config.toml
norm = "rmsnorm"
positions = "rope"
doc_mask = true
dataset = "wikipedia_en"
Each number is 128 + 24 x the weight over its row's rms, rounded and kept within 0 to 255. Layers, rows and columns count from 0. The size above them is the row's rms in percent of the matrix's.

# layer 5 attention output, 160x128, rms 0.135, rows 0-159, columns 32-63
size [ 97 103 107  97  94 107  91  86  83 113  96  95 108 111 100 109  97 101 111  99  76 111  98 105  94  98 112 100 100  94 103 113  94  95 100 102  99 113  92 106 112 105  86  87  87 102 101  99  93  97 108 100 106 107  93  99 102 114  94 106 119  90 118  87  92 103 103 105 106 103  96 116 110 101 131  97  92 106  87  92 100 103 117 104 122  87  95 129  96  88 101 100 119 107  86 103 100  92  81 104 117  92 103  99 103 107 102 102  82  99 110  90  98  97  94  92 104  93  98 119  91 114  98  82  98 105  94  91  87  96  93  88  94  98 103  92 101  99  96  94  88 102  86  92  87  93 105  88 103 105 105 101 107 102  91  94  96  99  89  88]
[[101 155 132  88 143 122 120 106 139 107  73 108 133 136 132 110 142 206 111 109  96 127 144 122 136 177 127 149 113  98 123 178]
 [154  99  78 135 159 149 142 148 159 137 154 122 146 130 126 143 111  62 128 183 148 142 136 109 123  88 179 146 140  85 147 119]
 [146 132 130 139 132 125 113 146 135  98 139 120 105 131 128 149 126  99 132 114 104 121 133 101 139 184 169 158 126 138 194 157]
 [ 94 101 113 146 110 134 162  94 111 124 101 129 121 156 123 126 107 160  97 108 149 120 153 172 121 139 104 145 139 183 140 127]
 [129 101 146 149 117 128 138 142 142 108 111 140 133 141  80 152 112 152 101 175 146 127 124 160 113 127  93 101 148 161 161 165]
 [131 134 130 114 108 148 127 140 126 128 112 111 142 101 159 122 175 124 135 117 109 116 140 112 116  90 130 126 101 155 123 206]
 [138 162 178 129 132  72 115 102 141 131 127 141 107 159 190 163 148 160 144  96 148 113 123 119 128 103 132 131 119  89 144 133]
 [122 193 144 107  79  84 108 122 153 102 113 120 104 121 158 151 135  99 151 111 120 124  77 142  96 149  89 130 163  84 133 101]
 [149 128 103 102 194 100  89 134 157 116 120 109 108 145  86 155 138 145 120 158 116 137 161 144 156 172 131  77  85 111 102 148]
 [153  82  87  76 174 140 117 115 126 123 106 115 132 100 169 146 159 121 121 127 166 145 109 119 125 137  98 140 119 126 133 120]
 [107 123 116 111 153 133 112 143  98  72 141 152 177  94 167 162 123 119 146 116 123 158 113  87 130  85 156 110  99 134 157 124]
 [109 111 132 121 127 160 137 152 158 101 176  64 135 159 138  99  88 150 149 128 104 143 140 141  75  69 126 142 135 133 140 121]
 [126 119 172  95 126 163 106 167 133 127 125 120 151 181 118 147 165 128 119  97 121  78 123 143 125 181 118 116 169 109 154 160]
 [117 190 151 118 167  71 158 172 187 116 131 104 124  95 143 112 132  83 111 156 131 101 107 158 139  91 140 149 106 171 159 151]
 [159  98 103 127 117 103 122 136 140 136 126 131 148 119 110 140 125 123 139 120 155 129 124 119  98 114  98  97 169 139 105 127]
 [ 73 124 131 131 147 118 110 102  95 151 123 182 127 113 141 160 119 118 103 110 143 131 118  84  97 129 103 114  64  99 102 125]
 [127 121 110 117 110 152  85 122 129 132 122 144 136 105 150 129 106 119 115 115 130  94 158 170 122 137 100 141 154 154  97 106]
 [132 135 139 107 114 136 111 111 143  81 105 122 151 144 102 122 137 117 102 177 140  82 111 133 165 127 137  85  90 137 180 159]
 [136 175 128 150 133 112 143 149 118 106 154 122 164 189 161 126 144 136 100  90 129 141 104 103 129 163 196  96 115 158 130 157]
 [ 96  96 116 123 151  97 146  96  91 119 130 116 143  99 102  82 161 145 156 167 193 147 154 124 168 111 101 105 135 147  96 180]
 [164  73 136 160  80 134  95 111 145 164 159 154 169 113 103 144 140 135 114 135 155 126 137 162  99 113 101 115  96 103 102 150]
 [151 111 135 103 139 132 103 133 144 156 137 124 125 103 126 125 112 115 161  82 146 168 129 106 166 175 144 127 150 156 170 164]
 [127 121  97 109 117 109 144 123 129 111 100 135  58 102  96 152 186 116  84 121 123 112 120 138 150 109 107 123 140 141 133 127]
 [121  89 139 157 131 141 112 113 149 165 139 136 121 113 120 164 160 140 116 137 143 144 150 140 114 175 142 108 131 153 153 119]
 [109 140 146  78 118 121 135 121  92 159 107 152 186 142 111 137 107 148 141 146 121 130 102 107 128 159 170  91 133 119 120 124]
 [113 138 110 133  62 151 103 133  92 104 112 161  82 177 124 139  95 121 190 145 151 115 128 109 161  88 122 135 102 105 122 131]
 [101 145 168 112 118 122 110 176 114 120  91 103 157 160 128 123 120  96  59 107 163 137  89  91 170 141 163  98 103 145 139 136]
 [140 110 144 101 170 144 136 106  84  98 117 128 116 136 145 139 125 109 167 116 129 133 141 115 105 171  76 104 136 141 159 129]
 [119 113 153 188 150 128 146 169 102 183 149 115  97  64 140 141 146 133 176 115 159 117 136 113 129 128 128 111 130 149 169  92]
 [109 142 145 113 139 137 128 178 116 112 108 136 113 106 132 131 132 103 123 146  91 114  93 115  84 146 150 119 103 122 137  71]
 [127 130 182 176 158 124 136  95 119 120 144  73 132  80 146 109 104 123 131 148 164 109 135 131  76 161 137 138 110  84 183 165]
 [140 102  87 127 136 148 149 119 119  79 149 110 113 162  91 141  97 132 116  94  97 138 101 148 142 143 109 121 121 137 140 124]
 [131 131 125 169 106 148  96  91 137 107 156 146 160 155 104 143 156 149 102 125  68 152 112 127 135 197 139 170 132 165 142 148]
 [140 121 135 151 174 133 115 164 100  99 111 136 163  89 149 110  85 124 137 129 125 155  88 119 112 113 116 127 146 102 153 126]
 [139 161 119 117 159 102 128 114 147  90 113 137 116 138 113 162 100 104 121 123  71  97  90 124 162 129 175 172 135 148 143 122]
 [ 82 108 150  97 120 117 157 100 141 125 140 159 128 155  95 164 133 121 182 185 114 105 165 114 182 147  79 118 147 128 137 147]
 [191 147  98 121  85 106  95 141 120 108 169 154 109 151 151  75 126 110 149 127 122 115 122 106 159 136 132  78 101  89 142 131]
 [118 135 100 123 153 182 108 111 140 123  82 101 131  75 124 118 115 175 119 142 121 137 102 167  97 183  82 101 135 119 105 164]
 [111 129  85 118  92 174 127 176 153 149 153 147 109  63 177 126 124 154 165 108 104 129 130 147 161 140 125 175 143 143 123 120]
 [118 158 120 121 129 116 157 120 124 112 131  81 110 116 183 118 137 169 140 114 129  65 146 163 125 127 158 135 163 135 159 109]
 [ 98 149 156 185  98 145 139 118 145 145 133 157 118 128 155 157 121  95 115 101 142 140 155 139 148 120 111 141 131 131 113  89]
 [153 142 163 152 150 108 157  97  88 178 135 157 142  94 154 111 154 112  99 117 166 125 147 105 129 127 104 124 177 150 160 129]
 [108 137  89 155 112 100 149 138 113 124 132 120  94 169 165 106 116 120 154 124 127  73 172 143 120  87 148 148 135 113 135 106]
 [110  86 117  97 137 135 148 138 148 131 138 118 147 136 154 118 113 148 108 134 168 141 129 125 140 102 115 145 149 130  88 119]
 [164 117  89 117  88 153 130 127  93 146 157 106 116 101 114 121 160 109 110 133 143 128 140 172 123 115 104 106 145  99 132 102]
 [150 157  94 146 128 129  98 135  87 185 177 131 127 100  79 122  84 144 124  96 171 185 154 153 142 151 169 141 140  91 163 178]
 [164 119 149 104 153  95 146 135 161 128 146 149 104  58 133 132 129 125 167 175 121  84 135 159 142  96 106 130 144 150 103 108]
 [125 106  89 136 111 154 135 136 126  91  95 138  94 140 161 153 140 115 147 111  92  81 163  93 187 117 107  86 109 111 134 149]
 [158 157 146 106 141 114 163 155 139 129 174 111 134  74 145 126 130  88 152 144 107 139 149 149 109 120 130 141  93 119 144  80]
 [150 105  82  92 110 117 147 112 142 129 141 105 136 121 146 156 173 153 101 129 153 153 114 116 131 164 148 188 108 163 143 172]
 [100 162  95 134 166 122  84 139 156 132  94 143 102 150 132 151 127  83 155 115 101  96 143 109 153 126 146 157 104 150 127 115]
 [122 186 141 151 141 107  70 133 135 122 162  98 117 130  80 123  84  90 151 143 137 160 153  71 110 115 138 143 141 105 144 154]
 [162 178 140 113 132 137 101 146  91 127 141 148 124  97 111 183 109 113 128 107 104 144 148 131 124 210 123 133  75 142 149  94]
 [163 125 102 105 177 106 140 140 180 131 152 140 107 119 144 117 162 154 130 129  98 152 158 159  65 145 100 133 118 137 134 104]
 [118  89 146  94 145 166 122 108 134 102 145 133 168 161 158 151 169 127 123 109 173  69  92 135 105 121 160  99 176 158 133 137]
 [135 106 104 138 102 133 181 100 168 114 125 139 110 113  77 144 173 126  76 150  43 101 111 141 135 174  89 110 117 130 104  86]
 [119 118 143 108 158 145 200 143  92 114 135 102 150 121 148 122  84 155 125  88 157 135 119 155 131 153 128 103  98 159 128 134]
 [ 96 121 166 137 118 147 147 110 151 109 127 116 109 155 134 134  58 139 103 165 144 136 130 144  96 135 141 172 138  86  98  96]
 [160 149 114 161 143 147 140 113 148  77 144  74 127 154 130 113 150 104 128  89 122 188 127 109 109  86 175 157 116 154  93 124]
 [ 94 131 117 174 134 102 151 140 134  79 113 120  73 164 117 139 163 121 127 130 138 115 114 109 103 159 158  93 141 164 123  98]
 [131 160 157 156 106 130 104 125 117 116 126 102 177 120 119 111 110  81  96 144  95 152 190 143 172 145 148 137  78 110 141 113]
 [120 149 120 114 147  87 146 116 102 144  84 143 109 169  98 136  96 148 121  90 101 118 167 134  91 152 135 120 115  97 181 152]
 [154 121  98 138 135  52 123 112 152  88 106 113 117 146 132 107  68 149 154 144 107 173 157 149 109 155 124 125 179 118 133 110]
 [119 153 140 132 131 100 162 140 155 155 148 116 146 119 123 144 133 136 158 157 120 113 133 133 125 169 194 107  99 126 121 136]
 [135 134 161 107 137 145 122 126  93 141 136  88 132 166 104 137 160 141 130  93 166 124 105 110 113 144 182 137 136  97 191 117]
 [111 138 142 118 122  95 133 170 107 128 112 133 100 125  98 120 174 139  94 108 131  92 159 121 149 135 129 103 101  84 123  90]
 [131 152  84 102 107 137  89 188 116 146 146 123  79 106 110 127 117 128 113 136 143 122  99 156 146 184 143 122 148 169 102 155]
 [121  79 102 104 148 128  93 128 101 102  68  92 105 145  82  85 109 144 146 165  95 113 134 120 118 108  98 140 136  87 173 157]
 [ 86 118  83 100 131 131 150 180 161 104 119 119 156 122 128 109 110 151 102 138 126 117 134 146 182 115 127 144  95 165 158 124]
 [127 144 108 166 114 110 108  91 156  66 124 124  95 177 137 135 127 135 107 144  96  81  77 125 126  99 160 111 167 145 152 140]
 [ 71  98 134  53 182 120  80 108 158 104  94 139 120 141 112 111 107 128 106 147 128 105  99 129 167 127 136 108 113 146 124 131]
 [133 118 125 119  82 129  99 142 120 156 114 129 112 133 131 142 137 152 101 115 133  88 150  83 102  86 114 150 104 149 122 144]
 [168 134 138 164 109 106 156 111 158 191 104 125  85 131 124 124 121 118 156 111 136 111 109 102 171 142 132  59 143  99 125 119]
 [118  82 129 115 110  96 116 126 142 107 147 139 154 167 148 120 139  99 112 133 168  89  84 111 114 158 159 108 144 156 141 143]
 [122 112 118 122 125 103 160 106 172 124 144 112 150 123 133 160 144 178 139 144  85  93 134 144 124  96  92 144 100 135 115 157]
 [138 106 171 104 110 108 165 128 146 158 155 117 123 166 115 148 141 134 117 110 134 114 122 111 162 171 111 112 109 102 155 179]
 [130  95 109 133 145 139 122 121  86 132  83 103 147 132 104 103  96  95  98 152  54 104 142 163 105  73 143 180 127 141 120  87]
 [115 156 115 123 109  93 160 115 131 129 164 103 128  37 124  89 136 161 142 105 116 143 133 156 115 139 166 149 138 155 166  55]
 [139 116 107 125  72 134 106  58 126 181 139 120 113 149 155 140 140 111 181 123 173 140 121 126 111 143 138 119 118 159  87 126]
 [131 144 148 125  87 134 127 143 179 132 119 145 145  75 126 124 122 112 148 138 128 177 116 157 142 107 118 121 135  85 187 146]
 [116  98 144 142 137  71 116 162 123 164 111 128 115 123 118 132 120 141 160 132 111  97 111 127  91  98  64 141 116 118 147  83]
 [121 124 141 129 150 114 135 150 113 134 135 135 102 125 163  79  89 104 145 115 117 159  93 124 154 109 106 142 140 116 146 131]
 [141 105 126 115  70 125 110 153 134 141 152 127 171 153 125 112 134 150 120 129 159 155 136 163  89 121  97 122  85 130 108 147]
 [176 104 170 101 141  97  94 168 176 121 178 157  61 128 141  71  88 126 168  98 139 108 109 115 152  96 135  83 175 130 127 146]
 [195  87  87 124 147 112 109 141 176 114 136 178 129 130 142 118 130 148 139 138  94 124 144 134 129 104 107 136 133  99 100 145]
 [141  99  97 102 148  96 128 108 121 148 124 140 157 158 112  86 167 128  83 117 134 129 137 121 140 164 139 118 141 142 128 129]
 [170 140 122 110  96 148 156  85 118 178 152 139 127 164 125 160 115 165 131  94 167 105 126 125 143 125 118 139 100  93 155 116]
 [142 127 129  73 125 144  91 126 121 111 132 144 144  73 125 100 120 136  97 155 158 175 111  86 132 115 123 119 124 154 128 129]
 [ 85 169 140 141 113 115 119 130 104 117 157 157 130  99 154 102 173 126 128  81  70 124 152 125 100 136 122 142 166 118 194 141]
 [155 115 125 140  80 125 103 143 128 132 146  91 140 130 135 110 107 124 131 137 126 139 144 137 166 107 131 142 112 171 148  66]
 [130 112 139 131  98 156  95 173 102 162 142 139 111  96 114  90 156 156 123 155 110 141 138 143 127 146 157 133 133 117 186 172]
 [138 125 114 151 148 127 122 129  89 147 150  91 174 131 165 117  85 126 124 118 165 102  96  72 114 103 132 138 107 149 147 106]
 [166 158 100 118 127 111 134 195 128 159 144  87 160 123 108 110 156 114  97 127  81 142 126 152 130 185 113 112 138 114 147 111]
 [160 174 166 154 182 117  94 153  95  93 139  53 142 115 122 129 110 121 151 160 158 137  97 100 142 149 138 112 145 141 112 127]
 [124 144  90 130 115 103 156 124 138 108  90 162 187 143 133 115 146 145 146 154 103 138 164 126 108 124 179 139 113  97 146 162]
 [135 163 117 111 117 113 177 160 162 128 155 113 155 146 119 102 122 129 108 146 145  94 154  98 127 105  57 114 133 132 118 142]
 [142 102 159 107 167 128 124 132 114  94 154  87 140 154  77 122 120 189 150 132 100 113 183 106 152 147  96 108 118 134 115  93]
 [129 132  84 155 134 127 151 148 180 102  65  74 130 144 105  84 112 134 146 122  72 110 128 136 176 146 116 174 151 124 149 133]
 [126 129 151 142  94 137 149 130 122 170 159 174 110 141 117 111 119 109 148 116 182 149 151 126 168 130 123 139 119 170 121 131]
 [ 88 131 109 101 104 130  96 135 104 171 141 152 122 146 117 114 100  67 125 121 138 137  83 137 101 152  81 119  88 119 105  80]
 [ 91 139 111 150 134 151  87 113 119 104 105 109 126 137  86 131 107 133 156 150 130 122 181 137 103 132 140 137 125 114 132 129]
 [128 103 127 109 114 153 137 112 154 140 177 128 118 174 138 141 138 158  86  89 124 151 160 144 181 169 127 115  92 115 157 144]
 [ 86 114 171  99 164  92 145 105 104 142 117  97  98 105  92 150 113  95 160 125 144  73 140 154 116 165  70 137 100 132 144 135]
 [124 119 129 130 173 161 137 108 139 118 106 107 198 161 143 130 142 113  71 137  88 144  95 121 139 133  80 131 133  90  97 155]
 [ 98 107 149 119 135  80 104 138 110 122 124 129 138 127 122 143 111 111 131 164 188 133 150 143 141 153  99 112  96  64 116 152]
 [137 130 113  70 115 131 132 126 150 132 124 172 114 147 137 111 142 125 126 106 144 148 163 119  98 199  70 137 156  76 127 123]
 [114 101  97 125 142 137 140 148 108 127 137 107 148 165 113  79  68 147  94 115 162  99 119 111 117  88 118 144  96  89 128 102]
 [153 129 122 113 119 154 116 111 138 130 125  94 111 134 164 128 123 168 147 141 131 110  99 128 106 168 105 103 129 151  93 153]
 [108 117  67 110 108 141 129 122 114 105 157 117 121 107 121  54  93 100  79 117 111 127 141 109 126  90 147 118 154 117 127 171]
 [139  89 126 116 165 107 123 176 144 128 135 113 125 106 135 148 101  82 175 165  65 152 126 115  77 129 113 122  93  86 134 111]
 [104 136 139 121 129 159 158 118 127 144 106 115 106 134 156 121  97 120 135 113 148 160 161  96 158 103 176 105 178 100 114 187]
 [123 131  79 162 157 162 177 151 143 128 102  97 141 124 129 155 111  99 129  92  97 125 133  92 142 105 130 119 139 161 119 150]
 [ 77 145  93 179 145  91 163 113 122 111 144  99  96 109 150 130 102 165  99 137 157 122 101 146 142 111 125 131 102 131 121 151]
 [137 116  82 139 164 124 114 144 110 134 157  81 156  74 156  92 100 108 124 121 173 162 124 132 131 146 134 168 177 146 135 140]
 [ 91 164 150 151 136 130 138 137 128  99  97  96 134 151  97 137 162 175 135 125 182 128 116 118 111 155 129 122  80 172 115 127]
 [144 151 152  87  92 148 125 114 129 137 110 119 168 150 129 140 144 172 115 115 169 103 157 133 145 166  88 137 124 140 128 140]
 [129 101 121 127 105  84 130  91 154 159 134 104 148 135 139 133 155 146 144  99  93 130  86 184 157  87 122 169 165 158 182 110]
 [119 120 134 129 130 162 125 130  84 171 153 159 135 106 113 151 129 150 128 117  85 125 122 148 147 100  97 129  93 107  83  89]
 [124 100 166  95 156 142 121 141 118 145 117 119 133 142 141 117 111 105  87 153 120 108 131  87  94 149 101 124 114 118 112 101]
 [148 145 121 174 119 100 131 159 112 135 140 128 164 105 127 116  81 137 125 132 110  58 109 155 139 134 135 154 132 128 155 110]
 [ 80 130 127 104  99 143 117 174 105 132 119 143 109 193 116 167 113 115 145 124 120 124 144  95 121 132  70 110  74 144 139 105]
 [145 141 124 153 173 129  79 122 107 136 153 129 137 162 180 132 133  72 122 168 161 139 111 129 139 139 122 103 126  54 106 108]
 [110 124 147 133 127 118 102 108 159 138 164 134 151 150  98  91 168 146 125 151 139  95 161 129 146 136 115  87 120 117  92 134]
 [128 112 111 111 131 118  73 113 123 101 117  69 114 108 153  87  97 107 113 143 164 139 120 155 135 115 138  98 119 116 108 148]
 [112 115 142 131  65 148 126 128 182 156  94 141 124 166 160 148 162 140 111 154 150 167 132 125 151 187  79 111 126 116  94 172]
 [ 99 113 151 138 171 136 175 140 187 110 140 144 120 138 139 136 144 137 120 164 146 128 159 120  94 160 138 119 108 136 146 105]
 [ 93 137  90 101 110 142 112 134 162 146 135 158 109 144 132  79 141  91 153 109 150  90 203  94 131 129 158 157 120 120 130 132]
 [141 115 112 119 110 162 139  86  95 131  83 113 152 160 104 148 128 162 108 104 110 105 138 183 152 138 129 145 156 111 125 151]
 [ 90 158  91 157 141 132 104 157 138 126  94 131 129  85  90 151 132 126  91 127 107  98  49 135 166 121 132 148 100 175 128  97]
 [153 100 147 165 143 146 122 133 124 119 137  70 127 117 101 124 145 130 135 127 133  79 122 112 168 140 168 163  94  87 105  99]
 [ 87 178 138 149 113 122 137 136 121 133 185 136 161 135 113 131 143 172 135 120 144 108 146 129 111 117 117 132  91 139 134  96]
 [106 180 119 143 102 112 101 100 100 116 159 137 160 155 112 134  83 142  89 137 124 122 106 102 109 119 167  79 102  71 116  74]
 [128 114  80 145  91 157 135 134 158 111 155 125 113  94 139 139  84 141 141 152 130 127 120 154 133 101 129 132 154  92 147 132]
 [113 127 105 157 144 113 129  77 132  93 159 157 166 157 153 114 118 138  89 123 169 137 104 117  90 111 142 142 103 132 132  93]
 [120 174  95 132 128 131 134 116 104 139 121 140 146 118 193 140  74 106 191 106 134 167 133 114 107 159  99 117 142 138  99 141]
 [105 123 132 141 144 134 137 131 157 115 101 150 133  58 120 142 182 118 142 126 156 135 123 142 104 101 195 178 150 122 165 116]
 [114 133 114 139 109 110  88 105 156 152 152 185 112 127 141 117 188 160  98 160 126 143 151 139 164 150 103 114 131 116 132 120]
 [126 132 143 102 102 122 108 124 115 129 137 158 133  84 196 164  79  78 111 130 137 158 115 118 117 121 166  97  91 112 119 127]
 [ 93 127 118 150 147  94 100 142  99 155 119 122 107  89 146 135 124 139 181  78 116  95 122 104 166 133 141 131 135 128 142 124]
 [102 128  95 106 155 106 126 127 123 172 111 134 143  66 138  91 126 110 129 142 146  95 159 128 139 125 123 164 102 130  94 127]
 [107 151 141 147 175 129 136 131 134 105 137 132 183 153 166 105 161  82 138 143 131 162 157 133  90 141  81 143 101  76 171 124]
 [ 94 113  68 154 118 119 178 156 142 145 138 113 167 125 126 118 122  97 130 150  77 125 168 164 104 141 146 135 120 126 103  89]
 [104 133 160 132 103 131 117 166 146 117 128 185  87  92 128  92 175 124 144 124  95 104 109 125 143 106 139 156 140  79 163 129]
 [132 154 156 172 133 173 126 130 135 178 122 112 165 120 181 145 107  84 108 130 110 184 113 109 141 121  93 124 135 136  93 174]
 [ 98 126 133  83  92 118 136 145 134 139 128 124 171 100 111 122 147 174 177 126 123 134 145  83 115 144 143  69 128 184 127 122]
 [124 164 154 166 163 113 155  77 167 130 125 160 111 126  91 117 123 109 136 162 134 106  99 161 119 122 116  88 142  92 141  90]
 [112 153 151  97 142 153 134 156 154 155 116 146 160 132 111 114 120 121 148 163  86 118  98  91 146  98 110 145  79  66 105 134]
 [115 158 142 170 132 116 142 156 145 152  91 114 152  95 121 103 122 131 137  85 158 102 134 124 138 141 131 162 114  89 112 160]
 [119 102 160 156 116  91 161 143 203 142  85 121 138 145 108 124 134 112 152 147 156 105 108 172 120 150 134 140 147 116 115 127]
 [131 168 152 177 114 130 148 101  91 150 127 131 127 133 123 135 101 120 137 100 122 115 119 143 166  69 114  85 107 125 143 125]
 [ 85  56 119 156 168 103  98 134 115 141  96 126 153 158 119 174 121 133 141  91 102 116  98 110  83 160 120 122 115  81 119 116]
 [128 146 116 116 106  99 103 132 127  99 111 132 113 146  99 113  89  90 137 167 139 109 132 144  96 127 121 134 106  84  99 104]
 [184 153 151 134 126 130 133 144 181 130 155 122 125 129 146  94 109 118 111 131  93 182 129 126 148 140  98  61 132 135 104 150]
 [131 161 152 115 107 105 114 185 158 159 116 187  82 138 126 111 140 131 166 138 180 131 149 102 104 159 122 128 154 137 119 113]
 [140 110  94 117 147 116 189 137 103 145 119 113 137 144 140 174 136 128 130 123 100 127 101 112 138 127 121 107 121  77 161 153]
 [152 158  98 163 147 148 109 157 111 107  91 150 200 118 112 111 115 123 129  72 115 127 102 129 117 164 204 175  90 127 170 136]
 [123 147 124 111 100  93 165  69  97 107 116 139 147 157 163 153 132 164 125 132 165 149 103 147 131 150 120  77 124 129  95 108]
 [194 153 132 190 102 121 124 132 154 138 172 159 118 140 181 128 124 143 130 143 160  99 120 134 156 152  83 111  95 154 108 130]
 [137 111 118 130 152 106 107 144 119 117 112 131 142  82 118 134 106 113 135 104  98 134 129 132  91 130 123 112 114 129 125  89]
 [ 70 130 133  98 157 131 118  92 165 133 116  94 120 118 143  98  97 121 154 175 139 144 121 114  97 106 151 153 130 159 171 108]]